config = dict(
    hidden_size=160,
    head_dim=32,
    attn_scale=0.177,
    bias='none',
    tie_word_embeddings=False,
    lr_mult_qkv=0.7,
    lr_head=0.0119,
    warmup_steps=485,
    decay_fraction=0.509,
    decay_shape='linear',
    max_seq_len=2048,
    train_tokens=508100000,
    max_steps=3877,
    dataset='wikipedia_en',
)
Each number is 50 + 15 x the weight over its row's rms, rounded and kept within 0 to 99. Layers, rows and columns count from 0. The size before them is the row's rms in percent of the matrix's.

# down: layer 8 MLP down (transposed), 1280x160, rms 0.181, rows 873-915, columns 80-159
# up: layer 8 MLP up, 1280x160, rms 0.192, rows 874-915, columns 80-159
down873 118:76 60 49 37 60 67 63 57 82 59 42 53 62 29 39 71 54 45 42 34 64 53 49 44 25 50 49 46 66 64 62 65 71 66 21 18 52 50 42 53 31 53 55 60 70 75 60 84 46 51 27 51 60 12 61 58 68 52 41 42 74 26 41 34 32 33 57 52 38 32 55 72 40 34 26 66 38 56 36 75
up874 033:67 28 35 36 66 49 60 38 32 40 62 49 43 61 39 55 59 65 59 39 54 73 52 60 53 57 62 56 38 56 23 53 25 40 65 72 42 65 42 47 53 25 49 48 44 35 99 52 58 41 54 51 30 51 45 47 50 35 86 61 54 75 61 58 57 44 42 36 50 46 50 66 42 64 53 77 42 42 32 27
down874 031:48 58 54 48 36 66 61 36 67 33 62 66 61 60 43 63 36 58 41 45 53 27 71 65 18 52 48 59 19 24 56 41 70 55 48 59 45 52 52 83 52 32 58 41 41 49 53 36 36 56 51 40 86 66 70 33 57 39 55 46 54 50 75 32 69 64 34 78 80 48 24 26 27 57 60 37 47 42 69 41
up875 031:46 44 54 40 66 37 51 57 38 40 69 48 61 46 48 54 60 54 60 24 29 63 31 78 63 57 53 63 52 52 51 60 48 41 68 52 29 52 43 59 46 46 60 54 31 33 67 51 82 53 29 66 44 51 87 53 41 45 71 52 39 54 45 46 51 42 27 54 68 47 24 53 79 53 43 40 39 67 28 47
down875 030:58 55 61 46 18 53 70 38 50 55 58 37 40 67 47 53 38 31 58 46 60 45 64 52 52 59 41 46 50 52 53 69 48 32 36 51 57 58 49 71 50 53 70 67 38 54 37 18 30 49 69 65 59 43 71 45 31 05 65 29 62 49 47 36 42 33 63 40 71 26 39 66 54 54 50 40 37 46 90 79
up876 131:70 09 41 41 47 81 42 56 43 53 62 46 32 71 44 48 44 43 71 46 20 47 54 49 70 74 15 47 40 44 59 78 27 66 49 43 20 69 23 40 69 37 72 42 43 21 53 54 62 65 43 36 31 71 40 66 32 49 44 50 50 54 42 38 81 62 49 70 42 76 52 79 87 57 68 68 53 46 41 61
down876 132:38 42 45 34 57 69 42 65 50 69 52 64 49 46 43 01 42 17 57 47 52 66 71 32 52 34 57 47 60 49 73 36 40 48 32 24 41 31 28 42 46 45 54 38 60 20 39 24 60 52 47 66 24 60 55 33 56 39 51 61 36 58 63 48 78 59 77 42 38 45 67 41 57 76 59 57 55 50 48 29
up877 032:68 50 33 30 65 61 60 64 31 46 52 78 46 30 29 61 56 55 70 37 31 49 39 66 55 83 66 56 52 36 40 53 33 36 57 57 44 63 50 58 62 37 68 48 16 28 65 53 74 56 25 50 43 47 53 35 57 27 72 40 47 51 47 48 37 30 29 49 61 65 66 52 88 70 52 54 44 43 31 65
down877 034:57 51 46 57 55 42 53 40 24 53 28 51 62 37 61 35 46 46 99 65 63 41 51 49 18 47 54 44 42 51 50 39 36 53 48 48 57 57 49 72 26 84 48 15 52 62 53 78 46 54 41 61 63 49 61 58 68 60 23 65 43 79 66 23 51 50 56 61 23 47 52 74 86 35 52 28 53 36 55 33
up878 119:40 19 61 55 30 61 42 56 67 18 46 63 53 60 57 21 80 55 66 49 54 55 29 25 73 65 28 68 35 58 50 84 43 59 15 32 28 88 53 52 70 56 48 57 49 50 48 69 60 58 24 72 30 54 56 50 42 56 55 53 53 34 63 35 71 35 40 38 56 30 76 59 50 42 30 54 62 56 50 32
down878 116:62 53 44 57 47 43 55 59 64 32 42 70 57 38 63 42 44 43 56 41 42 52 64 64 51 52 57 68 65 29 69 26 68 39 50 51 79 60 45 36 85 79 45 46 56 60 04 41 52 36 58 71 59 49 48 51 26 47 05 35 60 53 41 34 27 60 75 58 63 50 63 68 61 53 69 15 40 93 58 27
up879 123:60 67 18 48 55 56 84 49 43 54 80 33 44 52 48 77 52 43 52 49 61 78 64 36 74 50 61 41 33 80 37 32 50 37 54 27 00 40 45 45 25 49 94 45 59 49 46 58 35 43 55 45 44 41 76 49 53 52 51 71 70 43 44 61 34 50 72 41 57 62 48 72 48 55 67 44 31 37 45 59
down879 128:50 45 55 34 37 63 40 64 75 60 73 56 64 26 45 64 45 41 38 30 30 63 51 18 34 55 44 19 48 52 68 59 61 41 64 35 50 49 48 73 20 21 31 60 59 45 36 48 31 09 58 43 39 82 50 49 34 47 31 60 63 55 39 45 40 55 29 48 42 46 38 79 84 59 73 78 54 54 32 66
up880 115:41 44 59 42 50 70 48 78 68 51 41 72 52 55 59 73 86 44 25 58 56 55 42 45 22 27 56 38 69 28 43 50 47 54 71 22 46 30 68 41 68 58 50 57 33 43 53 53 58 82 55 47 56 55 54 61 34 14 79 43 69 77 25 49 74 67 36 74 40 38 70 67 64 55 38 44 32 72 27 40
down880 116:37 72 50 50 30 45 57 68 60 59 62 43 48 19 78 63 33 55 49 58 36 30 37 35 57 41 60 30 42 31 59 56 61 49 61 47 66 53 63 12 48 69 55 65 45 67 33 37 65 51 47 35 69 75 52 69 48 41 63 05 43 48 37 44 54 88 52 49 34 47 65 45 49 42 43 25 67 42 46 26
up881 124:33 43 35 34 73 49 31 60 62 48 81 40 54 49 25 49 77 86 72 36 55 35 69 52 76 77 48 33 58 58 55 49 54 40 68 27 48 46 37 33 46 48 56 41 15 39 48 75 57 46 58 52 68 55 48 54 30 15 50 62 35 59 52 67 30 41 36 49 57 40 59 65 76 72 26 47 47 54 55 51
down881 122:65 47 83 66 51 55 62 68 62 54 38 18 45 42 75 46 35 57 52 34 40 45 59 51 64 82 48 55 82 83 05 50 39 67 38 40 38 27 34 63 33 44 45 84 41 87 48 80 71 65 46 44 52 46 38 34 51 50 56 55 28 44 34 43 32 52 42 45 67 41 66 26 52 27 46 52 26 42 48 39
up882 114:39 57 51 55 52 42 28 31 32 75 56 50 50 44 62 28 53 77 24 45 35 64 21 61 49 59 29 41 42 37 37 57 09 66 41 67 55 41 35 72 69 51 40 75 26 51 52 74 38 65 47 42 59 57 38 12 27 36 65 61 33 44 60 71 36 53 40 38 31 37 52 50 65 61 49 59 71 43 24 29
down882 113:46 50 43 50 32 75 66 32 45 44 59 52 42 40 22 38 30 46 69 54 71 44 65 42 37 21 51 45 31 58 36 40 69 55 47 46 32 60 53 83 52 34 49 51 55 40 24 47 31 66 69 35 48 43 65 63 68 41 28 71 44 51 60 52 24 36 69 44 59 82 52 31 32 55 47 65 61 46 55 63
up883 121:65 45 31 55 69 74 41 52 46 57 66 42 60 63 52 45 49 41 35 57 48 38 45 54 60 74 50 76 42 35 44 69 54 48 83 53 47 71 69 56 41 66 58 64 55 09 58 71 41 37 41 28 39 61 73 57 48 58 38 63 49 37 70 77 58 28 25 26 78 22 26 74 89 66 56 89 63 45 52 68
down883 128:38 71 36 38 41 47 54 51 57 53 92 42 61 65 58 55 73 54 43 55 26 48 39 58 38 33 27 20 64 33 69 48 35 62 25 42 51 37 67 37 46 45 51 41 51 45 54 54 99 40 50 35 63 42 48 40 32 65 56 64 70 55 59 43 46 39 64 57 42 27 62 51 36 46 85 42 43 50 55 67
up884 024:55 35 51 53 63 57 51 56 30 49 51 48 72 54 43 25 67 44 59 25 32 63 38 59 46 89 67 34 59 60 48 72 42 45 60 66 45 78 59 42 44 50 55 48 34 29 60 45 66 61 25 64 45 62 50 58 38 25 87 59 42 59 56 38 46 41 32 47 53 36 39 47 64 64 37 74 34 37 32 30
down884 021:52 72 68 35 12 28 46 42 73 58 45 53 65 54 51 53 48 52 56 50 56 40 48 69 28 54 42 62 40 60 56 55 59 53 33 52 39 60 64 29 49 33 33 64 31 59 37 46 35 21 66 36 25 50 46 72 67 78 13 62 55 11 39 24 31 69 32 32 59 52 47 28 51 39 65 36 48 49 60 50
up885 108:50 37 65 41 48 47 32 38 39 58 60 59 73 46 55 57 81 29 53 63 52 79 43 33 53 78 49 58 16 55 57 66 27 38 53 40 58 54 40 44 50 50 52 56 56 59 46 65 41 46 35 80 39 63 22 42 54 42 49 69 48 29 37 79 45 51 38 61 75 59 73 53 55 47 49 41 57 66 38 24
down885 112:56 47 43 63 53 46 68 46 60 65 93 54 66 30 41 36 70 30 39 63 54 64 63 48 80 32 34 60 54 50 72 59 54 56 38 39 42 62 37 59 47 74 42 43 64 52 16 42 57 28 27 50 68 50 37 62 44 48 00 55 64 24 49 57 38 75 58 45 53 45 64 65 47 61 56 24 38 47 67 44
up886 016:35 28 54 59 78 64 50 33 46 43 58 64 48 32 33 51 50 68 70 15 35 50 28 63 59 58 46 68 33 60 42 52 36 52 62 43 61 48 75 46 56 28 52 56 26 27 83 61 59 40 30 58 34 50 68 35 28 51 65 64 64 40 53 53 46 31 38 35 44 65 38 50 45 56 47 81 33 54 36 41
down886 010:73 63 32 36 27 74 38 20 42 62 48 66 48 52 38 60 63 63 44 54 60 56 36 66 54 35 52 26 56 73 63 79 15 55 25 59 22 37 59 56 62 51 42 26 39 35 44 50 45 49 32 51 58 44 55 74 85 37 43 56 47 49 41 25 42 63 57 42 26 48 54 32 58 47 40 33 76 41 68 80
up887 027:70 40 37 57 54 51 52 62 52 37 44 73 54 38 40 32 65 68 56 51 43 65 34 75 49 74 63 57 60 69 30 60 42 55 63 78 40 60 54 20 50 25 56 62 26 30 60 43 50 71 44 63 45 34 41 59 17 45 75 49 45 59 62 42 63 50 32 35 50 63 37 72 37 65 37 58 44 56 49 50
down887 019:80 99 49 47 59 68 44 42 42 53 75 34 35 46 53 28 68 63 37 63 69 28 48 52 54 59 23 41 51 55 53 49 44 57 49 64 31 80 67 55 19 49 78 41 59 52 50 54 86 53 72 71 43 34 80 40 60 35 43 49 45 44 55 49 66 54 45 52 62 65 29 72 38 53 50 66 55 41 39 50
up888 031:65 34 41 48 66 44 44 50 49 43 50 51 45 42 27 53 51 56 35 35 32 56 30 65 60 54 51 57 41 86 35 43 33 41 49 48 48 56 48 57 59 28 61 73 27 24 77 53 56 70 27 53 39 50 35 56 40 28 74 45 45 76 63 53 59 64 23 51 63 50 43 57 50 70 49 76 53 49 34 20
down888 031:44 73 56 50 53 25 44 29 40 43 57 48 62 55 28 40 56 70 70 27 11 72 65 57 56 52 45 61 47 56 71 18 40 48 31 52 59 72 69 53 73 43 59 27 44 92 57 30 62 55 38 21 51 45 48 52 68 51 64 64 37 54 72 65 48 36 39 65 47 39 55 46 76 47 62 45 73 52 68 43
up889 024:62 56 43 58 50 58 48 76 33 48 71 56 48 63 27 72 48 55 51 17 18 66 42 61 61 66 51 46 50 72 22 72 42 60 59 47 47 66 60 55 65 33 55 58 48 16 89 54 36 63 32 43 39 40 60 33 26 34 62 52 49 46 59 45 59 49 38 51 58 45 65 49 63 69 67 63 45 44 26 32
down889 019:25 27 31 78 50 39 38 59 42 57 45 61 62 46 39 46 68 37 31 65 46 61 34 72 54 80 56 49 62 54 32 35 32 43 82 68 59 49 41 54 49 56 24 60 46 35 54 42 57 61 52 66 39 58 37 39 44 24 48 70 32 47 67 53 71 77 56 65 54 50 42 45 61 57 49 23 22 47 48 51
up890 135:54 60 21 47 68 61 62 63 21 32 82 30 24 36 68 85 53 45 43 46 41 57 58 53 40 62 51 58 47 53 39 83 57 37 66 50 23 47 74 48 86 48 53 32 52 29 50 51 47 43 47 62 61 32 78 55 49 57 47 49 53 45 67 52 65 34 43 79 44 58 40 43 52 44 68 53 63 65 32 39
down890 131:57 41 69 35 56 68 08 21 52 54 41 57 46 54 17 57 51 66 19 61 33 43 56 19 30 54 79 44 52 51 65 30 77 43 47 44 54 35 36 62 48 40 49 58 61 37 39 37 27 58 51 59 62 38 46 79 26 44 75 69 59 46 73 59 42 24 54 71 35 70 38 44 62 28 57 52 44 28 74 36
up891 116:83 47 14 67 58 34 51 36 16 80 46 61 45 33 55 51 53 51 10 64 64 42 59 48 63 53 54 51 55 59 48 64 44 66 47 73 60 56 99 56 64 42 52 40 45 42 41 75 58 77 61 64 63 50 43 57 62 39 67 77 64 76 57 37 31 37 50 47 30 59 59 29 43 49 47 47 53 88 43 40
down891 123:50 52 40 51 64 40 48 40 29 32 70 37 36 65 37 81 53 54 52 56 62 24 28 38 55 40 45 60 62 52 48 63 50 70 63 48 35 52 44 53 52 52 56 31 39 70 26 57 36 37 29 37 42 64 48 40 46 68 63 82 60 32 84 37 53 45 43 21 22 43 63 48 52 48 51 32 61 34 63 59
up892 108:37 54 46 43 77 43 62 51 40 66 48 59 69 16 48 43 94 59 45 37 55 60 36 67 31 54 41 52 55 59 44 39 44 57 81 60 30 42 71 64 47 28 65 41 34 24 48 43 44 62 41 64 37 39 82 87 38 18 59 40 63 30 47 45 41 18 57 60 47 72 47 57 56 90 63 38 54 64 52 50
down892 104:42 65 34 54 52 58 55 48 41 88 51 42 49 53 58 76 43 50 45 62 34 42 76 43 34 48 31 45 44 82 45 81 48 51 70 56 32 51 49 49 18 48 50 38 28 39 47 29 34 37 57 51 68 54 41 55 64 61 00 53 61 44 72 52 45 40 36 71 21 68 35 54 41 43 55 67 62 52 73 27
up893 149:43 26 54 31 35 39 28 28 30 48 51 85 50 33 37 62 74 56 31 57 63 51 76 55 47 48 46 38 29 42 44 45 51 26 66 56 20 57 66 58 61 32 47 17 44 61 55 51 62 63 48 46 67 57 49 64 38 60 52 67 67 58 62 20 64 42 45 68 34 49 79 34 60 75 68 50 40 62 27 54
down893 153:46 25 54 33 55 19 44 73 33 98 65 59 78 43 86 50 35 36 78 44 69 71 55 51 37 53 48 44 42 35 51 44 51 50 27 57 16 23 57 42 29 44 38 52 29 68 16 27 37 43 59 52 45 54 48 51 49 51 29 36 66 44 58 67 24 29 46 45 41 54 40 84 45 58 37 66 66 49 53 59
up894 040:66 40 54 56 68 58 40 69 42 26 60 45 59 61 34 47 56 75 63 33 40 76 48 52 59 68 74 57 46 57 28 61 30 37 46 65 54 64 47 51 72 33 53 56 31 34 86 42 37 51 21 57 38 55 44 29 64 34 73 59 45 57 44 59 50 28 28 27 47 56 55 55 42 60 36 63 52 43 39 44
down894 031:51 49 70 38 69 36 53 68 55 35 45 52 69 71 55 30 28 50 10 36 35 59 35 86 59 67 33 53 32 58 55 57 52 62 65 65 48 35 26 77 30 41 61 30 52 60 41 44 46 56 31 68 68 44 56 66 14 35 63 50 31 55 56 40 54 54 33 61 51 36 36 62 34 57 60 42 57 41 55 61
up895 117:51 54 24 80 51 40 44 50 48 51 51 43 62 46 50 42 62 47 62 29 29 71 57 46 59 68 28 48 50 48 60 61 42 29 70 64 48 61 42 43 26 50 65 48 51 61 58 54 42 46 28 47 58 29 32 70 60 66 48 52 61 68 56 61 56 50 00 42 64 54 47 69 59 41 53 38 67 49 18 55
down895 116:64 28 47 64 28 52 58 62 64 70 47 47 70 41 48 66 61 43 63 25 36 73 48 28 61 64 35 40 35 32 55 62 46 35 74 25 40 36 41 38 53 71 31 28 41 37 71 53 55 66 27 48 57 70 51 42 55 28 87 31 48 18 66 64 64 60 36 56 29 48 81 54 42 52 65 59 77 57 51 72
up896 113:61 53 59 58 48 66 40 73 54 56 59 64 60 43 37 64 65 38 58 25 30 65 52 73 47 47 58 52 56 68 40 45 59 64 79 41 50 73 60 50 36 26 43 22 45 32 47 44 25 47 47 51 29 48 22 31 53 66 53 37 44 48 74 74 52 51 43 46 86 76 57 23 62 51 39 67 64 36 42 55
down896 117:40 49 57 66 58 71 12 44 42 18 81 64 68 74 35 53 44 51 51 42 82 52 35 43 44 65 56 41 38 44 51 53 59 29 50 71 46 81 30 46 49 34 28 48 40 36 36 48 59 30 64 36 35 62 60 45 24 57 46 43 26 30 64 39 43 58 42 48 39 62 52 74 45 44 33 64 59 31 31 87
up897 031:59 43 34 69 43 48 61 49 43 35 38 56 64 50 31 55 71 49 34 33 29 50 47 81 59 69 55 52 47 79 44 74 75 37 52 51 48 63 74 48 56 54 59 30 35 33 77 52 52 61 30 44 36 48 49 38 44 38 68 76 49 45 49 61 50 45 21 47 51 59 55 45 40 67 59 75 35 51 36 51
down897 033:71 53 78 40 57 48 53 41 59 46 68 70 56 64 50 39 67 55 60 38 44 38 55 72 41 56 28 60 24 43 50 44 35 56 64 35 64 54 38 58 62 64 34 70 38 56 41 36 61 52 41 31 26 52 71 42 79 62 48 65 29 56 45 25 48 61 50 40 45 36 58 57 82 55 43 73 72 35 23 57
up898 032:62 45 33 76 82 71 67 50 48 42 57 63 45 20 37 43 58 62 55 27 28 55 36 55 72 99 73 50 43 53 30 56 46 48 52 38 27 53 64 43 51 34 61 46 32 41 86 52 38 55 32 60 51 38 61 53 59 33 71 42 45 59 53 61 54 40 36 66 59 54 62 54 55 60 64 80 63 68 29 53
down898 027:60 69 30 10 56 46 20 51 65 52 49 55 57 32 57 57 45 34 61 50 54 64 37 32 81 44 46 55 40 41 58 63 58 43 65 48 49 68 29 45 44 55 44 73 44 40 31 36 63 31 51 35 38 31 70 56 27 36 51 54 35 67 79 38 13 44 54 32 42 24 42 54 69 45 28 61 39 44 47 51
up899 118:68 69 25 64 60 28 59 24 58 51 42 35 48 47 34 77 56 48 46 62 39 63 83 43 41 58 73 47 10 64 47 64 48 60 49 56 58 68 65 74 79 47 69 57 51 51 51 79 14 44 22 80 32 53 51 53 57 48 49 72 46 38 33 34 64 65 53 41 50 26 51 54 52 45 30 44 70 35 33 37
down899 117:48 82 33 35 29 55 65 45 43 68 54 34 35 25 74 72 35 37 38 52 75 64 33 51 66 63 63 44 46 74 42 71 53 49 46 47 37 64 65 36 28 37 43 53 71 63 54 59 51 33 28 55 37 45 45 85 41 43 35 56 53 24 37 28 56 73 66 52 53 39 50 42 50 51 68 58 47 53 67 30
up900 107:46 40 42 27 81 32 34 53 80 66 39 34 38 45 57 41 50 53 58 31 36 46 12 44 40 38 65 63 31 48 39 68 59 27 72 31 48 49 60 32 63 67 52 57 33 53 74 63 43 75 46 53 55 46 46 52 20 52 99 54 45 89 39 52 66 56 46 42 70 23 56 63 53 33 45 37 46 64 45 45
down900 105:45 35 72 42 42 22 30 59 53 49 48 53 33 49 33 73 40 72 56 40 48 32 64 45 44 64 64 59 53 54 45 59 71 38 31 41 54 83 44 53 37 26 52 50 54 62 35 28 45 27 39 38 76 53 25 69 19 31 39 46 60 76 52 46 86 37 65 32 65 69 50 55 35 36 62 57 54 36 42 45
up901 026:67 47 55 52 61 65 45 64 33 25 43 52 66 31 40 64 74 59 57 32 33 62 46 45 32 79 47 64 35 57 29 57 46 51 44 76 43 70 52 76 54 37 75 35 08 38 70 67 53 62 30 66 28 46 59 51 50 57 72 56 44 62 50 62 70 48 16 49 62 61 33 51 60 77 44 48 59 47 35 50
down901 024:66 63 49 30 29 57 69 46 05 55 30 27 51 53 80 72 50 37 55 49 44 40 45 66 77 54 11 43 60 59 20 45 43 57 39 55 24 42 64 66 53 18 80 32 61 46 70 18 67 76 75 52 45 67 34 50 53 35 61 27 37 40 49 47 69 60 48 63 39 52 35 80 49 67 31 33 56 42 36 44
up902 109:77 61 38 06 54 63 32 68 24 46 61 45 47 45 34 69 50 42 57 61 46 50 67 51 57 50 19 86 41 44 43 56 46 53 30 49 52 43 58 41 45 76 84 40 36 37 48 60 41 45 42 64 52 46 55 46 47 68 38 41 52 43 48 65 54 59 41 56 47 36 42 62 43 51 51 73 79 43 75 42
down902 110:46 48 64 55 44 80 45 49 48 54 39 46 35 43 31 79 30 50 48 60 57 69 42 41 32 68 69 39 67 41 24 71 44 46 70 41 79 31 55 44 54 40 41 30 54 45 00 31 49 48 36 55 34 53 56 58 19 30 23 46 51 56 62 31 67 60 64 69 58 46 47 44 39 56 45 24 44 31 63 51
up903 109:72 35 24 69 71 69 38 59 54 67 40 64 71 52 39 31 46 48 42 67 76 49 21 63 42 45 41 53 50 41 45 44 42 57 30 80 57 37 77 56 53 57 59 74 53 50 48 45 28 63 34 50 67 72 56 42 58 54 72 42 75 66 55 40 36 49 42 67 50 43 30 29 41 33 47 51 70 67 14 40
down903 124:48 25 25 80 40 74 40 80 71 47 18 21 51 50 46 45 55 52 53 61 55 35 45 29 40 39 60 35 43 57 83 37 58 49 32 58 46 48 71 56 30 63 53 49 47 73 65 38 36 53 77 64 54 45 52 57 42 69 48 69 41 61 61 33 51 43 53 37 44 66 45 79 40 31 42 68 53 52 25 29
up904 029:76 49 28 43 66 55 65 50 37 36 61 46 53 47 42 67 64 53 62 20 20 67 43 70 70 58 59 54 55 68 40 53 30 59 53 55 38 62 49 60 58 46 59 48 37 31 79 56 43 83 40 56 42 50 50 36 31 29 76 62 58 54 44 68 43 49 26 54 65 55 44 50 67 55 54 56 65 61 30 51
down904 022:37 62 42 75 52 39 49 39 66 78 61 50 29 43 23 47 14 56 40 65 38 48 57 41 55 42 34 59 53 43 86 57 34 52 43 51 69 33 27 50 71 77 30 51 45 65 48 51 54 54 52 32 68 66 51 39 62 34 37 52 69 66 55 23 45 62 52 47 60 32 46 59 64 25 58 30 44 58 60 13
up905 138:65 57 49 57 86 61 61 62 37 50 76 65 42 70 72 46 64 48 46 58 32 30 54 86 36 40 60 67 41 25 32 82 40 31 77 28 49 60 78 38 74 43 50 59 19 47 51 49 39 69 19 59 49 32 59 43 56 49 76 31 70 47 46 85 48 33 35 46 47 32 32 42 75 54 40 52 60 69 33 49
down905 129:56 42 63 46 62 36 06 19 36 54 70 86 55 44 25 82 53 63 47 62 56 20 50 41 57 53 44 51 38 45 61 41 46 63 72 53 58 49 58 66 74 52 54 57 48 61 68 70 42 78 70 19 61 22 54 61 48 36 35 30 56 69 75 45 36 47 32 48 40 63 49 52 59 63 74 53 20 51 69 33
up906 121:52 79 24 67 74 45 50 63 49 61 50 44 52 56 54 67 74 42 55 51 43 73 49 49 51 73 48 52 59 35 29 53 45 31 43 70 55 51 67 55 36 36 62 53 27 32 46 70 44 38 51 79 12 66 71 70 48 60 53 38 38 49 51 58 49 28 30 47 76 40 61 68 49 57 50 82 27 42 32 29
down906 123:45 27 54 65 41 49 61 58 34 88 54 41 38 57 06 45 46 54 95 41 55 61 44 59 54 56 64 28 55 43 21 54 48 64 65 36 58 54 13 45 53 62 59 58 52 63 45 25 48 50 54 53 61 41 44 26 44 48 66 63 54 47 45 74 54 64 31 43 46 35 41 44 61 43 56 87 57 47 53 27
up907 123:31 60 41 23 70 38 50 51 26 33 44 50 71 64 54 40 64 58 29 28 32 43 43 71 82 53 63 29 30 59 30 71 49 58 37 42 53 29 83 57 80 40 49 42 37 42 55 35 27 53 41 37 52 20 50 54 64 28 57 58 97 40 66 54 47 42 54 41 66 77 68 42 69 65 39 49 55 44 51 77
down907 122:55 68 70 28 46 60 41 63 38 34 50 47 39 33 49 88 26 70 43 38 51 49 57 33 62 33 73 75 05 58 31 54 89 45 61 77 73 60 45 93 30 71 60 66 60 36 39 61 40 52 55 45 31 52 46 41 47 63 36 53 75 32 47 43 49 39 57 52 64 61 58 72 52 44 47 80 48 34 37 35
up908 123:47 68 22 41 69 80 78 53 35 33 80 41 64 39 36 70 57 58 40 49 34 79 29 52 31 47 56 60 62 34 34 54 73 55 67 47 49 34 39 51 55 27 62 52 38 56 52 52 39 50 42 24 35 56 97 67 43 37 58 36 58 46 64 69 45 41 29 58 61 59 47 64 42 47 59 45 70 74 46 67
down908 125:28 47 29 70 52 69 63 36 36 45 52 33 56 68 78 56 59 61 43 25 54 50 50 42 49 61 35 77 48 47 73 57 26 51 44 57 75 00 53 44 45 36 45 33 57 34 26 39 49 60 55 48 56 75 22 67 34 44 37 40 61 69 68 59 52 55 52 61 47 20 64 45 67 58 82 50 40 60 55 75
up909 136:66 50 26 46 41 53 70 67 44 44 69 56 21 12 47 60 58 51 70 45 57 70 68 49 41 26 20 60 51 46 43 70 57 79 44 49 28 72 56 38 44 38 48 33 49 63 44 41 72 52 18 46 48 50 56 29 44 44 55 68 43 57 54 38 63 44 30 53 54 54 70 57 62 77 71 40 59 52 62 57
down909 129:59 71 34 49 58 61 36 59 55 32 51 69 35 27 47 38 62 64 73 55 41 56 84 50 55 38 37 52 28 54 38 64 37 62 30 43 38 59 71 73 47 27 72 42 52 37 75 48 27 53 37 52 34 39 53 19 52 59 57 44 86 78 33 62 49 33 64 73 53 56 72 31 59 50 55 23 54 18 57 73
up910 096:61 46 61 39 57 56 46 62 53 47 28 40 41 27 51 41 80 38 63 58 19 30 49 76 46 51 55 27 59 51 14 66 54 63 31 65 43 49 78 69 65 36 59 62 51 41 58 62 66 40 44 57 23 55 46 29 33 44 58 77 52 67 48 50 33 53 56 49 50 47 73 73 39 79 56 57 53 69 64 66
down910 103:41 33 31 57 21 38 36 70 40 53 24 49 39 42 30 37 68 35 40 45 46 29 75 64 33 48 67 57 55 51 58 46 39 61 46 65 64 66 53 44 51 61 55 53 57 42 32 73 27 51 53 56 48 46 42 54 54 32 04 32 55 50 63 47 27 41 55 58 51 55 54 52 27 40 54 14 49 50 74 50
up911 092:41 39 55 64 51 50 67 56 47 58 79 59 48 62 45 57 55 47 47 34 49 62 62 53 52 52 48 24 42 76 53 75 82 30 56 70 08 43 84 49 57 38 55 55 56 38 69 43 41 43 35 61 22 48 39 44 56 55 59 61 49 58 62 39 28 42 25 50 61 48 53 18 44 81 52 53 32 69 25 40
down911 089:31 56 54 40 37 45 43 64 61 69 28 52 34 60 37 49 45 26 64 56 83 35 61 24 17 75 58 41 38 43 43 36 37 40 89 31 49 99 47 57 39 48 55 81 54 42 47 16 64 36 38 50 39 56 65 45 44 65 61 38 63 43 65 57 01 51 68 41 59 58 63 52 40 51 56 37 35 62 25 45
up912 116:69 34 31 33 49 47 52 59 61 32 45 62 43 49 44 51 51 59 42 64 67 70 33 58 70 52 31 66 65 48 35 66 65 61 49 67 51 76 51 27 43 51 64 32 47 53 50 33 45 60 38 21 03 57 68 34 79 44 61 55 53 39 70 31 51 23 60 26 75 51 48 70 56 58 47 44 42 41 57 49
down912 117:21 79 66 66 36 56 60 61 32 48 40 31 71 01 20 60 71 63 55 51 54 40 48 24 67 56 45 42 48 43 46 39 34 61 59 74 44 42 45 58 61 63 74 56 50 59 26 43 24 36 62 53 69 46 50 44 30 50 52 35 36 61 69 44 43 49 77 38 72 85 39 29 75 51 43 61 28 64 49 59
up913 112:71 40 27 29 37 48 75 60 62 13 65 56 33 45 28 64 37 56 39 42 65 63 67 53 41 32 67 79 59 66 39 29 73 73 82 60 22 56 34 23 54 70 44 70 34 57 48 54 30 50 37 65 31 37 57 55 58 39 51 51 43 51 42 70 47 31 47 40 81 39 57 43 26 37 38 60 51 56 56 54
down913 110:43 51 22 68 38 32 35 59 65 63 43 62 47 48 41 46 55 34 59 72 51 57 64 73 49 58 43 42 69 81 41 60 70 65 51 46 37 55 51 53 56 42 68 65 79 53 38 24 74 30 34 36 95 51 48 30 63 53 43 54 31 60 48 47 62 49 65 49 47 45 51 38 47 62 45 79 49 36 94 61
up914 122:41 44 44 30 42 45 44 22 72 34 49 72 73 42 58 24 55 87 32 72 50 53 35 62 41 79 80 54 24 66 42 31 38 54 50 54 43 74 69 51 60 41 54 44 54 58 72 55 42 57 22 39 21 55 51 58 32 49 43 49 56 58 66 65 70 45 45 64 47 39 48 28 55 71 41 53 32 58 16 70
down914 115:94 57 38 41 71 34 58 31 39 31 45 42 42 57 58 72 31 13 46 69 66 63 44 44 34 66 58 48 32 45 42 26 77 85 34 54 51 67 55 34 30 37 41 52 53 67 72 55 16 32 11 43 29 47 55 61 52 59 12 36 40 39 50 52 52 35 48 64 57 45 20 57 36 47 36 39 49 75 60 50
up915 145:62 44 58 25 49 57 81 63 61 68 33 33 69 72 37 33 76 80 53 72 54 32 70 70 56 66 71 55 44 36 38 71 52 55 58 61 48 62 83 59 43 38 36 69 45 58 80 60 50 47 36 53 54 51 45 16 30 48 61 66 68 75 17 55 53 48 52 53 32 35 44 45 47 68 44 48 67 39 44 22
down915 122:40 56 57 68 54 55 57 63 41 58 23 43 64 38 43 64 74 69 65 35 68 29 45 52 30 41 29 52 62 40 09 43 67 66 30 43 53 67 68 35 36 67 35 41 46 36 60 52 50 15 56 38 43 36 35 40 51 45 33 44 73 64 55 33 35 62 59 73 29 64 37 55 61 43 77 43 61 59 38 68